Each number is 500 + 40 x the weight over the matrix's rms, rounded and kept within 0 to 999. Layers, rows and columns count from 0. Numbers have three digits each.

# layer 2 MLP up, 1792x448, rms 0.0894, rows 560-666, columns 256-319
569447460479431562493568564457509518474490484442553538514513432458509537453551545437525531429508546421508554512479558508447426491515484459521473535407466469497484436500485585490551534535500447
446462560463452508436494443530472483499524470502490484476467499488506513512526467457499551536504475509507532544518519515540511503466482516492564513571495508538446524385442551486483513477440512
542468504545513535574485540520452484451489460439486510543432481409515488509475454459528510421525513466515566514467539510505562450455539526558520541458497466526475561522519412539451485523489526
555439477487418462594462571432424445436490556486570533505473583545533555448457503431496505444565544474402502443467500536487478499588524488583464470550488465486467569485535539549567595462476548
491514440474507519533529507525458435463484486510585465510499494471433528469542419468466495448630479502517473557531523527541458432505559503490490471500466584449449529549520510533522516488519487
413491489530503568506516415463471494541505498463594504472467525453529464465453474463463454526473489489495523566526468508508545489553520463571513496434471498504430500488457513492554458535418402
517591570539460447544492452456556579502547470526508493473464490476563466534523605608503564493555479438525555497542519449490541473513555481530511446568557451453465518490553490529528522530471481
546532501492483435477479621462500545548466491394480446490432500554493547522499512533490493520553496484457515491554454537559483454491528521412487533491533577472411513508485475429408474486423480
470457404551539536501459473454419426492473443476476528481522430480467597480420505532479486621550429561431404481517508528491494561566459417454430591547554482426483476542432519525505393537525582
508497460475501517524497556546567398456560530487530424461517509507520537480564499563492513533518517467480498481439581544423563453502562512526513451502515518518511464550535512522577539522532465
496498372458495487523497509563502501572572554526488502531580441583585509512484478462472547510529501507524475499510515472569517560596525491555563558496475505386543495399510502582507513538478550
507448455492536410542513544493495433594498464490566566513589499516563479576481535534599440473498529491443470514505510438563552458524469507466467462492460497463534457504507548538546476493517524
521423516487462435504546489494555548475506535493575477507499465513498487530465472403504564478527558514519530484468436526527435558504451465538497430386489555474546480482562501496512468442511529
558470566569473456487552469552463503449486470490481517461512469574509489431621485450496507506466483532481504461568423427571510481517489503506543479503524508481440460503471563489480444539547509
513486485472500509540494515520474554521547535414482519467446513479489459469526462423474454491555502558511539498490480466436482513424463491502488543461445474509537547496528441481459459453486506
455500503543481527469471499573600466517518434493506520428475509524488575479490496458599498495473498535564511540485505573525511509450496535542453503523527540477451527489456425552444502548556469
495477523504470538517518474450482496536535580468500488525410550489468497500506491535562490496430453496495494455526503497540548468495520466554549500511473510562489541515491520535495520469438489
533462511454489492487425429480538550458565536443504573494501487575514490488523458524454460498531489521534505459472513552437416611487549527521453456474524472511570535498537537486476545431554494
576482447483452524501423500528528425567478461529510479488446467454492514520499466569496419497497526475567517441489529427480509476595472535456546507495567481492452443501511491468502538482516518
595468489548618504565496543528514475555490552476514525590486446534551547511520459540507435505492528500498490524468433506441453536481510539509516535538484512559517414429551458556533449485490570
457513459498434481443503540535390460497492531555500490505592539487508578533470547455494473436494474539493553481552445505421508425482489517471515541506451414487491471485451585455516523467431477
491489531539531543572532534492460514520514513437499502547461507509522511477557518490458476525465514545485515508434473521486492503485513448526568504491413481568533473535486516508526473570543465
441477566557526534523453487466438481504534510539486502587521536541480424392580511513501510513483503506551506464492599515482473533561526499477551517588534516505518478504520482478544543408447532
554519576518478495538550507489549557525504475524502490511488525468509532503519511466586456515495510512468525509505522469512496445514503500496523463514513551528550457486448487466540499510451460
464565513497549562489424476516509503518495510399509509503485570426509430467485428464517529411507544560449501459467508527463477465492543441492502486506548504532532472555482489538555513495529502
530518501501448497476500453517496458516418514506562471535446496556416509505434536435628482519502564433497506512433558448519501537529463460479550566495532572436532493483529573430483499534519595
507467504497476522498466511472436512544550477488494536456472555465506555553518442541463496530480538561431533490542470461504545478542514538444486473468484444424544479550535501523527470505511532
423547527475458494488491489500511476458631585513479491490480479496528557472470506533482526535408499483482469556534595502514449517484503464487480478471511542505488590533569541504497539524525421
537535456541505538468567486516500532477429516539501561508536550566475559585576472463493451454477507496460493455524494512440517488438461507522430551555530476468458511463507484464496451518562546
556523456503487509480506515456528510541489533470498565464522533542537497500505459518484493496410500435521540506432511442455441501487508562513506454526519505490503571449437524462461507523512481
483522520529495487488476503527529453520528522486501459545457530460465531505432458552575448482520552525434564551475513447482519537467489570555525456429493522507603472531553485479491477473452516
482510482485479477429492548512461486479482526494557527524519429510513459460541440532469518514534432475543492503539462468517467509525511500433439512589446584525501497551603513481530399546475542
524509553451460488487492393557530468485570530472473459529509542497459496549506456540508527457472471477451447442538489510530469493484483488577403522530549564517563517499558509487517491551550516
532496577507488564530556475471437480585461519457545462512466501426520510557476497453581544486524521495482466514464507449526511528442528413431514570495462484561488471502540461464523517493610389
461499504501441538525457469564554474524500543479408508539384460467576547583465531490504493540471523528468561511499474585530492440440396550527587531522503489544400498487600504457538479537539541
514527489524438603484524543495480440483515457550486534501513501487501485490499547490527509516503520527490513473542561483459542487500522533525517477581501520542412553481501536505535488493440419
555446552508526547527452518468480524443482467518440520490531512501528531495473500566521482417483512461499484480455496429526511486453432498503510477470457510493484508581513516475548433491511445
438535533458451516518467508435530467602430537464493435550503483468568456432445557500449493465549513531505474494490493479584561524493498515509470530493501458561476506539456535517553553510502536
459418430503509465503597460508533541543483489442389617412441543556464497503419471420498426546510472431579434497431508507542536471479498424539443457489418501501577474440356509502424523547542539
492555499467460490483522420579475545511430482400503561489369515475453483498479489451550437572507558486548466533498535558478451469462518577600499567477529501523507500465508478440579554567522507
507564556477392461503535444488521479539515473471454513468520463524476532506516453585460479466492536421496515447460462490511540440526535549503480445545525537483517507455543519541521537484483486
531554558497476517538489532539459500544477435524499489465467527503472472495449516542451460429502539552512530514511477450518552538520452492536452475460512587447517563454452529476464492442475484
520565500535621515522518449520468489558481512443604446548398636591518457511492484503495511518489582491545461552457528491460488477475431474495485533507451461521522504532459408520510523556559598
430413489470486451537546552480564490500487526611456473434483447532486440554459483440537480495539604497473516503418469362558520501514507403486531542494531456462518483508478514530519452554479478
527559427450499519527541405440481448494443572609502511547526509483468483510490535462439495487482493487491498463448521501503521542547514554540542544529515515445498448530542491589506461423503486
491491537475529469521518579460470530538569471459548512429528492498428440520439516476488549467460549453509450466489497441375509453527486526469490511554565443484467516488436491467456440500527484
455505479506392548487483529458540519542492556482518527500448527540554443438491437429498485482425509471495509507540552514498450471599529532552544495458518505500520456497569528548525513454459531
452529433530477513522581517550538496468460469497530524513537512491460495538505549481496509504530463482479552494501516422509462504483488460507459505538502496466475473549501471511501499487474518
543514427577509475538458503429501502480507434528529447555456473602554462576578499580594511562557539460454544512541506546509526628550514530543441493483520497457499454561451520515569418462495538
552528510528551459528432483527456551509515529508414551535489485433582422571472539439569490610549538455441491552457482439499566418497465405531457487590496573477456515493466525560466551496512464
462552480528447519458541496551460525489436446495514512544453480519525435553509520464518526468450503470536468498487501524530508457505495474476526559469449532492472551536537523565507439514551509
427490491524523500411519492516437512480474505508491438429541557527492464479449489504576446460495523558475574564460472580515529479576476456516558480501427528469505470482508475482481485546516533
530498464498495516525481511554485548566480519579471502605517494493490546533466472473511514452448527530518570495479442489481555553544480461537503489463495587518525525552464496479441486550501594
520509518507489446463428501476468515530500477461438496517498513417527557470553575483508468514546443545454539524526488474528485527579536438511541481552511461426447527534530539475509491488498448
530473549482601566520549449503466520510455467503453476536594416463499525550555585528469478460531451543479539421514505469529521481431528577500511498480476432565491505494430512534379535500493480
471481477494461507502507514482493506485464443556501462526490489573499459452527494493543468436539400451444477448456487617463521415456462547542499473431557548466475453547468558486598471508543514
437448512501415455508502495524544468441479478415473500452455529472547528510538525450522453489597521442504515477499500487522556493537523544498454501548527518520541562483477501478468549514502485
520506449480556422511448534473506496497511482524556501558587455437448524439489468538535512524505471471464479521437455493464517447459461548517490541472418451558500589528497458412504497493496470
499458426517468523569398567448446510512528490476470544468498401461503583565513570532493522542401540415503531489501514433539516512458440496548500559529470507520475537487497478537452472510591500
529447481545444511526518466490476442407471423494482538399543475475461506533624558495582489516357438493426574439504568482484436478466485472537521525504516542537542503531495508468465478482538485
441534568517484482527517423528473466555522594500584508526495533523559508479481489533557519513534526523461453476525486444475443511497517545465544389465521488470438485492591544516500501485509505
493486530520476515481462513558507465427493488460569521494523484555522476526510524455531474458534434493519512493533434546508531502477542543497511499463497494492488517490409446528531505545504470
499560545530400503435453490500530484532518420500494535474550509522498522512535545487482448497457465527491435454575459452541604549534511556536493564523476506515510448508479476500478482538510481
483553524496447523477529481520526503470467486491488482522492547560528477519466508470426400508501509452485402542463384503479508455552458482456509639492449548534487508514531568547435496491515549
465505505492528547490454504533479460507557445499461492437545546489448500465543515520512487518510470503529469496504501451529563483556501469522466508476486480526488502524550510475534468525470507
464488551451532498461550520507576470506467486518563470479515507460522525541497607501551487534512442477556525500522450506473528489509534481471534528435559377511476556462519464533472489461476523
520489385583527477493425568474532544525514443461480543551468476479498457497503423451477531458514452540525506487493467541466445524497473555459518513508537529543495445551470465490425553448518499
507465519503527519488577525493516459481513444451437504542540501526538473475498473489503479525465477522514537488458522455489486508496497503538476534567438470533517468461389455525462456550493375
473501459531461501523551484513475536555524520556498474482454471507472535392448441460496472481446475485542483536526483516558563419496566475506508436477569546458522430427567504480522479481559492
467454515444465469495442455524529418546541519387492545515520438493488508513518623417559508490507469514501478474574483536515510471482533420459538576463447463522555420490457440470466499509508476
521433523534509508484495538482454456493532515476496503465522501486521527497509475507461510515515475542491474508526479482512493467548509493558509575460551443508522470431551561476404493504478467
437439461509597423490473458452530571500502471579441489551484530489514524502499483607549533428470472474488484483564471513585548476523546445543454519464412597525540543489500455481461426489503559
504515477480478442393479502498502532493558483466443491554447448567520538476553492571532456455505528485500475579462436500596552567475466510585497474540485417576599484518493446523554519484454490
473549571520484502545495462585514490495528530546540469494423515482492497486516400523504570522533473544456524518494489487425509496512465489541557510535564512450507491469481546533478495511526565
511529445534538600494455508535448498532520583501506536503500521502484522511486508475442595554559493490500484453527590494542575512476511542497372524427509516516472452551514517448440508524519522
501516474523546481495475409570558558460486429468547558480466493526474469444584462439501500505464527552503539487500534490498507479447575556525469473509491443479427496495519481531448525510526517
472474493497536550537477545559458493533481503544547496509501576446516506540502566510460437508477513470518457428577454461527560488508468501536547509500543503571509488557509520519387482544546503
452617480461553491493450406466487507537505451544537472501535501540566484522491520537546461488575534534611559442513528449586411580508520488499596403568550467557460417590525480482439440463517465
561475526523549531486499508479494467491458517497516412477557448515525551483491486498521521524538545528495500525503566517480531510518519552472519461513461519487460516490523525464483543497510461
547560509499619498550538539487429471424456491447544514528472488540504433564504503492431513455441427534454537557502510467497519508469485464408478463522483470483575612546533418495418559467491455
446505492483497489498487478542447533540457531451488462485483553463468469586493505528443528517473476395544518507507525535530483478511495546499485480489474453497478470548510483493486477485506526
459510514478550520477471493543486534511481570480536496481500495438493508481479590459575483504471443512468492446574553579494439521569426509492462471495491569458466493560519500558483507457484492
528534450443512492558467512539496461482545519490576488558545566578569457466512411467517546505455574451462509516535561507436383501547537409509510501492503570486523521574547443427499440467531466
520479471499627522583553527434481448530524522520594447544488557497467561500533505531518486532493469523472553527570498550497454507452473516455515471634479551488535411542532577421532535484498545
550439551476457454471448558498500492511502514501564510512526495531564493478468509504524438475490472501556504484464483537534526527509484440495507522528517495551532422436530479496549487476519498
566519462507490484479510521460490519499453606478572538454551527447479525488571555539573426538517504549530469490483495522571544482537537458453488457546498550514494414544551491560485451449492503
463559493513505487471472507461521501567552475564519519506446471509473514405522471496497490553503512565503457527483488557455525499485451510519550500458467538444533463516492479542558520508497433
497450537577506499482489462516556498461494471428442560446511444514441544510587560508520507491541547530496447474501523469491484485484525571507485473448488484443545518546482551485466480459378442
495510463497478493508523489513441518502443523526474491538514533467471580481461461524494541477475509457527502517592572501585522495499482439468474506565428526503447483484509478577506480499475504
486449590519539473551502493531527511478515465473476522455496420471481562449476513455558501534486544499425494423528564463433533527501525522523474543575517532542473569440436526513514540485502551
535475521499471455467469445446508490498562521522476472523524489481497486525517506505475498491514499567453472481514485461494527536523482477426421545462539511500423542508483506492528536470503520
497443528498450519520527520554465475490522460525498441451490482508533467506482562455475529499465488534544465471508525469518487486474537438554459464456474479506401539451480508449506502519575487
478526494508458630529555492459496579516556524514499474439499504534535493550536464523499492490431508458500478520488469565517540597449537518516471484504452546492448480466352482544475471391523506
537527559532533462440534463518493500533462568451490492517507507517479504479507464554493530552481489450442500512507509508541482504442464534508462491535528535529466428537595531514501512432569478
466451433451466564484572528417456474525495524521510484515600524504500578478485462591534492471536452509407532545522501527504558461522505423465555456461516442459397453407539501461439546549561503
528539446482509451509431514531548479477501511518530483443485484459506471398465511541462527435527506439455558492459439531498559446434467426514450515433511528446445504471515584487465559454464517
551531539459485501554511464469481570501390523489452528513443491512543514503413510546510537500537516453531555462431496523485506567443470504545500488452521502545503556454551465484480394509568493
544527511440500605551514503431481435500441574497490494476496538515561495501486489522502528506528541446511488510539536600441586492529503510510438519540552477523431497503506506559577531547449487
517490535509500473517584482562497481503577473458494459558434527469484476445543416460551499442463524505491470500560506531525547551487469470462425518491574513528553457520482488431523537487610468
491427465452537507513563449547534519533443464585560515503447513453416584510501563465576439473535457517560502501510460533488509498548585488456477563501569514499471521488545532549472454461506500
411580457529384471506391426483440535447606471453451518503504552491536586474552519538465535586479445507559509450523532520507511530518499471515483500435463503497526530513605509490468467520497499
548532525512524530473481506503499507464420505524515534512372503476390502488471567457508509520520454467492503482546484487466499511453524449532591490486489533433505559544498500512486525517506531
546484496485621510449507395560545535521517556542450507552470550520474528438480578535500512507516495496516518541542504456595462466482489522529512458419540490498570504569529423535545537499516546
545507490478450546513513462513530513487498528484492397550509516484456523418482488475489505521465487464550558532419578496505525586500454488578499570553562536525519458469470424531532564484485511
522493503498462490514500398534606558565529569387463460504496480467496501461504484575490519487487536480528517488498478491570435561497456473471493544482555576489493514477508556497496493551464431
472503513497511542512467579480448505436485515498470451558466492533502451509493483448495492459507550463513473489457573559461558445515525568481432549474461454539506502472554513535475470510507439
495460457553520535535475498517534487452480500522466562445524376551542539487475473479449469507502484546532536490443498492468449506500467521491560455524509500488454485530544496501528468454473502
# layer 2 MLP down (transposed), 1792x448, rms 0.0447, rows 560-666, columns 256-319
516508477475550456479460562471464506469514451542483429584566545547508524511569523470470476442524510546497513493545534491500490464419456548523487461425534531504464427476572505482530565518606477
495481509412529529518487538459568506543581525478526493502479478542475514449479548453417518525517466473499515471528431578517554475556530535477477400451509462519548525457497454517468522415490485
518489472501514503504480476553446469458577457502500432499469487559503421537498448490528562464512487509504489487526514440444510493500524513477551545520490528521500545529467521531452498506497560
493436565468564533512513467461467505529460446446581474482524586543517591524438457457535496511564425520535506477526506527530483498442516460527509543505455545502527524541531546512499556581523500
562463523495467555470471495493522538447525466516533505490481459449451457518434427510537529573524468482483534456573554563555513482446539522498494528459425527553515557505436486478409499540475487
493494527589483527428464500467530509561484599502540480493488473604541500468481489472464573463503518509466498519467461519468471452477480530524564441536511481523427478432541411458489454494505463
531519485535529564413499500416529512556491504461454466414501525475466534504532450464453487465521431511495459503444518559557525431503507566507513499473563549518486514521513551407528510532570519
513503483492432566462581495510447506462513461532515471551556534491517478518550523568557499519495502561507491536480525443557504533495493544460419539525500497457481480575450502462515448484464437
545417537487528535555461523461494584526514517544415486443393462590526559515429480499488518534516485492509492506537439476577485491550474569425469531462553446474509425465555461532461504546474458
537577464554473506482581538493514475448492483443483525486507495533490480552526519491453527519519490528468566466452473470551439457550449495524533523458495500501529544532525503504440460499492459
485475425460523563512515463480464521419530440456468574524529536449517477508523437453479452461563523473512485542505448408607542433562553488448454480521531514463602535425494442402579532551498464
472535477536499466520472483497493484530501477472533507568505507517509471526436441516459513489511522532541527583463552578466472522523481470527492475468501541550479545486497498519494487500489463
572434580462475447459557515405500523500529488557526546495419483568461498499491528453477545555434444504547449475583468485527463492513499507443557487504489524431564480550510530513490510408492481
468480468466503534470490510557555476498489558514477469479483535543555547469519553552570482426522484451494553503510517465505538545482454476464469538533443445569539514505467513471461505545522523
480469505595572481606504560583574593547464519434425459480501519598585563536537482453466535356495419541441454528480557461483502458591448453520422596465384413494493480470509450477412441548434611
438591466611463472483569498503523494458487552548529485503504452520499447449435502481510495456520539459479534453497502439485534532491450403553541462462488510521480504498489542539464524458537474
516487496499542546483462498525519454513496545489499460565523481546417505532497463481479475504518497497406535513543508547454478497531530475453494502535510543437449515534502503494534431532548452
506394552602419452515580566452575497412459522447478480568533447533452439466466470527484513550506515528524528547578561456423576440500513500454491418475452505535407465619524495509493539444572431
508468475512498536467467523452533466559433401526560481519512496509461519528481506471561502535460516512487528508502497476528504474489555507441536478545541520580437467471497517487506473468527503
487539504553556489469524532451479461439529551472508549496509465574462545449443483500498474526477490489455490495497548505527505497450491460390464434452448604509469518456486467517515448485530547
486541460574504523478505492515498476523426532488457485446567528479552498559430506434473500523495496473535451466514505430528553415505525514478591517495392467510493524466517473531533444482554514
537444538501494544511548551477598524595525501590480547513480462562545456474524476486449495535443514498529543560532403464501540474500472514505490525462468475505479516485493467497496458491522531
548439549494481547481440465484531563497523481450530523473523477561532540418470573537520469426519519521445518503562589450476485518482475422562463520479497472483493431548461496446541550531474431
494534482455481463499539537503505497520492459510554502523479505487499557464483551549525490503498513521500479430541503451503498522458486481535486543544497520451511470490537466519531543525484604
506528499478502569485485513566418494566476495472516476501508482537511510513531504542500546513518542512526543419502505499527455503533527455482486507461484501501461544498462509510463555531493509
433462510575547512513492595527529469464529480465502490501481549543544434508451503472525477497494494510523494474511487489579474490404523554529448519447461498473507469497496489468482542460493550
570482508535478558447495546525476538526509457493545529511492493466497519562472536498426424464526504555499449519505504476541476530432523512484452526508520452563554498541513561454493423527455520
502467431563512502499414466577486541508469526478536483513508511423449475425521546529504488460518540500421472532550529531422481491528473461460509460457508505536458469477540464575477518492499442
522423480469448503519512519491508495556514539511503494457556490541521452535498547492478430526470462533528545485489475485451513502479506496521479500501497526474476458520562441575516470482506447
425523507522477498519472448511455534517498483461487472448531510550466429487455506432501433540507620481472535464467385541432444479512523452534461472502439509474450479510448544455518498516466490
521450497477492477513480528536501499519507544490485520546516530519500507568543480520503513477560550555473526486533534445503501492430478464507507462515466475523538527578530489460481513565534494
457435497503448440373476535488524517514486491525492526568511481414488436447570509489555500418557468471442536506489478511556452485507492450597489454515471478482444458495455551494512519428424509
417482500539535549495478430446549512454548507441477431522494533480514520476525517513481522404437478556443583489501468514426455532544459514521546523487522470570509523474520537493488525556560535
495426550504521550557460528586433403520412505500457468489493496566470426527475586375496474504462511477472468482470496603479456503523573504511471548523525479585537473536585463501488561532462483
424500528490466494467497557499419515560576526579458506547510462482537503500537474472497513485520476467443512452529552494562571525501456516489490517456544493489505481581559508463465521410501514
479488568478442491488533499454503524568505466452481515527499445512475510514421487507521511542527535476504500569528543506546495578490546543445477490491499481531515516495512479463448452545417499
452494466481476549497567517476521544450398422461558537463527479558443489500478518540474522431417438523505509509399530488531463481454512482496503492548446402522531484520472525479569475485517438
433455535496551524484454481516448433469510534509442488503468505445462387507552533497477520523540528436504515435535469533501488466482515472519491522504502558487508534568472495511479471487488471
400435454547497461499500449512519525495531522429427507576521545559520532515480489487454440563530525436505483470536489503497382510552566365489498436441501565509546571555524530487467503541568480
480527495541506434510556493494488509484556509409481521476523484539517448513528508433509501485508449480578492456515542552470524373555526499550492482480474512587508482532469554474505531485496442
542522575488529502545557534495527532535533477485503507488496537537491500485494511482537501489454485468559514483422459519586524470485567545541485439535459506507559493479533589487516454502512446
573555477499505448550536504577490485616446432420469583550491396503550452471521558449493545471488445520535472476486513532472559513503518515471492494441573493553569456449423558492420510468531456
515534456524499508461537508488581540517533563463550494428513510493520549474542581537446477482416502491586447477493524486486471522566463552527491521527532479501499507569479562531450511440473439
503480448509438483533500549420474585486496499455479478462448499481524449501548511557525509500539563523480460476449471434499490498404548513521511515478474454493515539434511473516498509511520547
492536501478452445564480494514484435527450500506517469493461437505536469511475478542528510448494492416553537597545487545511503489489472517473490560468484492516525432501447437568528494507473482
476528478550507482529557530507506554531554410561508467499480432543502519483478574513525485480556465495441499463495508477546553504507588483512451527510518532502547453547476478505457497517561422
509472584541457525492498472554464469549515479519439567471499584532502417446535475422583482582565477508489509607567497457468543462544449465510445464492503455480477452522538542589549478484473448
496551490470485544497647470505439500491451557488522538521476517464515470430461504521502513529474501489516551499593491449430470557500521491502484571451505473473491426518526485454518487449519493
469489493501429502570569426471592474458513478491473457506502547497478436553567492522509447514521441444457499399591548485501538599446497479474486526565471468473564522544477513530451498596493400
497585485522468565565525495514492447492485505406401539499511555506558476546490480479499426631484532465475498507473539566486510388558490464509439470582514543540530503512469439435485574582470539
503460540464496350509521457543485439468511487494521459454491493526537443540493559490486568490474434481534461438527505489460573398511587549441567515577439524487448521537560472441502501454548506
511422470570480492519532507496498531513501573531489464489494500493475478517516494554507492473480501440506462511526469519476523492544477477491502566446518523512532455479534501512509465559476465
526449565503492460536518527434553533547485532513509452548519479500434490482426501549504444534464495448492523487480522483494441532447479518477512577509475485501508461505385506413479520556531542
498564509403524493516450517480500503530495522539512468469504521514516535482471549489532412536464492472504502586503430496548475470487459488432521488538469459524484482507472505520479481529476496
499470498503461489466500442567472562478545501506448528436487541460508407501480532535473495481482504477584476522492572496576452543502513515480486541511512527521481575529497522540482574449494551
471533413461478550536418472452519530545475469436555462518536518526562530525505522527545500504470439564487608536517520531549530510524496526482460539397405508557497485534493454522528543445489431
524570526506513502525514543479527472488538525506520524402546508529495471527509460501513507536541553493469506548543455512476532510528523484487569514517491451488491532498486448462511466443534532
450560496532483457461577497497539551474505567466543477536491465544544498456501400553515510568504472470554470528472510530504458563511493499539487432429435477501477390447530464594503553546581458
471487472512490447562486500536516467534472491473481474454528508515450524505503506447455505491459466497454534498489459490461551493465580501527454521484498546500465503496455455553469474518599503
479488526520490533487456548560481466510532421489497518465528542494511483562489567593551463549492526490434561563590467490479480502551476462575490480474475446510543487455467459429466501490426591
474458516578505463554502526480432495549534504564519540454477531543501489502542477477469564509454488457572538540567473498553525520530522512520504458470475544494557501528496510530540535497503498
549526515458512499480544495574375483519501602481505455541505508562487494540481481505496459458465515493475502522514489571501511542534508413476489396560502493466478505494497496564474472555514553
544508464519549474484513493489557550571508465461532539501497530606497490499471547421442443483531473454560548456517474412502470521499543451525428464516525457548493494513494439519452496486457502
530460512464504522473568522523548499564486442483513489423548518562502528472441482436428404473510497534569454482438497521463542470477471510475496499542491552513434508454497515494518507427499524
489483505522503510547489483491470515557437504494447518505501489523577516503573541476476492517507483524483555436512489510512532510498457504532506467525532518420485492514497488505537513466428500
439508572477470503516557504527489559498503541494527486521478468489570544525523484491512500472480499539470539534477471470545543505511515410488469505478511531518459507520515484477534495507482559
445500525477521527543481617381603553476437501521461525493464563381502465499498476531517501494478483490513446521550583517557477476487521456473517518464521518497470516440516488451456566475504531
554579475456453465442514531500520482468559479491433484542493489519503437505447540513573456458496474487452514518591503510587513548492423480421576524446462603482465473536448444539510544490523512
574475514465474462486486531487556545514470477500513454601523500518472423450459476509468512390486432522510462534443462471525518508459507497551529444505546498520470543538538495488575475480449465
436489516446535513514420519411463507484475522541455559430526495478538515507504503533481504448414521474512500532501473494415487495428410442473548479485389475496496523472533476481546418501500477
559476503471467567457561540509516474511552478509525453493558575435474479468512570488457503487473443527498474510405502513522482479547494460446527453527592567521455554504478500445460534415472526
458494490479422498577474503519537508484539480493557523497498546488481484570530470520440501512501570483484495511517489464497454532534516555462566522487522546488551507443523520464421585558500482
521513527448479493456574498481522395534507416495514460567568458523494461478544549482543511540458466486498454516540399500527529467497511499503481535450507399475569510521542511486544463495459562
550389471494444498496435516495550520550454515530538504517467512505491493482533460482525543563455513551491521477503524430453521514551487536514498540535467490499526495596522540476459494435552468
531476477445522526514534459468449487489485482402487535538446552525613457438481515446488452555579467547480564431456515506566492518498462563440459534412483484502540496523481458506536594510540496
490479455544489531478503522510455438420576550488477558480511500584470406478539434479532490531474518480549485533574559506496500479553502471567458568475479491566474510418489444431440496478488489
453557484576477471521564564547428478508516600561489544560459542457474491524438512493524554443487531515415511503574506526515486499486514496541467603517496509524433443518469496562448544397571526
522505408463528478568525547504431525491444465487441546481527537534541464495542490468528553472518474510525501396484493511537481496415468482488553441502491536521465517564542453508557541486522500
426457463420521488511496531464481550523569458510449513538411528479445496521508453485547508455454406438517492449510420563569477506512534470550494547497464484471430536551546527588532488524503513
505510527480533471567490547516461505532489409489436446506491472497451462484484493549501510460480511453426536470576387475395489490444558547405454456502434525443575513482427481563424586514464406
478506400490488523531499557506487495543519531516520418477448468481526464538482495488514505454486489464510492503456515517480497476452464493559400543564556477504532475571490472480503523519453544
553503451463457533477419499503519526505431452565522475553576502474476545418507536512495462464512437605518529528491501497472520462520469523392533519495461543521516528464469522523523505544503527
549549499476528413551471513536503454505510505433576463472540452486507498485502557500501531480552495489514487523507528491493475477575491489515477545482525433497509518518525476524543415514491482
488538523506515540522482440484516487553522493453547468485587469471541476495478538558456452540554498519510510589496444473497522484469525510560496526503448499465452386496442515438490459460549528
560450532548460545532422479527512510532505459558498447502500531383475507506459486513506485532536521549500470528491495470538546547479576484494502535534483533495461573472453485487473494489458494
524477525488473476455487532461524461503463527539485475461419553443535562496526531484606508477552532446581460512451530498541485459481475473425546550499509498549468486540477497487519541479450554
516511489546535450542511546458484492528465544511576477547565501465452468465511521464471556537479508497450409514490504486461530544447559513510531572526522460457497534520567498554475489502449417
522503482529574476547539458461434511499472515473546540437556502493571503433417487539474552487499514469471511515519454405456505519463475527466480534546499496514544487540485563485476456515505473
536421474554533487504441466514462493555538478452517472483479571546437546490547570491584567558495480499450417419525512574529462454491490552497489525514515433523491465455587446512489540485477494
518561438528513552507489524504535480483520486506493487510470419500434494478483551463494444574484540505483478511503533504447484428435444534562517474456548510434521493485549541517499520540570482
460556519468517460535532513502511490441546518451508505521482531520518541470485525497504499572517574505494438490568476543488476500525503488448533457501499513539492551572425492542477521468498484
476563471525487485537492507474478510483533497518505503476507504445467514497470542430536499480497487480525454504520482427496470528529486515493504493495508496452450555541547495507470502519536495
449520503472514479490502551412539519412536508501474496454484481486515454434443540503507440473475499463473440468532465516557557541454415542526493492481491444442468510494513404486492488484518473
465546564441444419538511538512448528551526537518433489540521482510625529587528484525548452513605451457470443540458486566463549463486518460426500513513501443542494487453483510516561534417462458
448490553586503485500486577495454485466471418515437550462514449628444531587544446534547481542445484477502550540427465564489538518523469485488549465550518497511448503502413506465516509532531455
506545502484441473475546513521503472514535469435489478518453510547458464462461575542484469501528523466537486465452523518458437594468519521514520432508479405442469532483462488524491495562569463
529508507532473506486490524490491558501517563527472546463517534401463518450486442453482527573538518459550508483421535524518546536503506556503530496538490528549489467479476590509476484468554501
459462440432485553566560502543433455430519543528494483553486557509507468386429528458547519471480514498470505487485554503460529423442510525462537504530542474491462486452530479476498502483502584
448547559532482560486554469528531454458528457477510440504556496481530468536514475539468434496493471495488519503466500460542497453496488537507608584473541517539503502507502530515498500408509451
473501497462410499512482541544466520500518422419574519487532538556482531570466505547479515471480491508492489488458490499564486488466454509472472516490491441496447552478470463499576552505498567
503559422522400516511386536561547535530502460496485545453514428493466494439569523497496430472522520471488569489523495496501466395435482488558483478486475467513482531524539476570477485523507524
505568622569484445486463529546525424502530460471478447506465532463430428468490489496516474511557491561441507493558511471436506434519539562511467513478525452498492472493513547509425517484434487
609523572505370450508496506467499487473467500516494504463514470490496546487501479445459568480511419499506484504466501513524497550461564543506509419502508481526518525523546427500459438440556476
530488499556501561410474487458510583458440492529468467513505520551474602498482452574490523465472524492502434431549510481556542510494446473529528448525458485528469531499497512491447507488430493
423475548486503615549495373496487525492516490450495476455575503461556529577399586492508513513527484497488484522505505477560543476468454454491504473495473497504481536529540453506431527445510462
469499486516481493472540466570493417501470477463558432506487475533493446515492519542511502511470474496547460530529450525495563546532503515469515477501443485476500512453522509524491467437494555
549499597485539540582520477596496493478558401512503465518545365511534536509526430552439471539487532487503552553450478491516470428500507499555524462469579489525446537485531463528457493470471411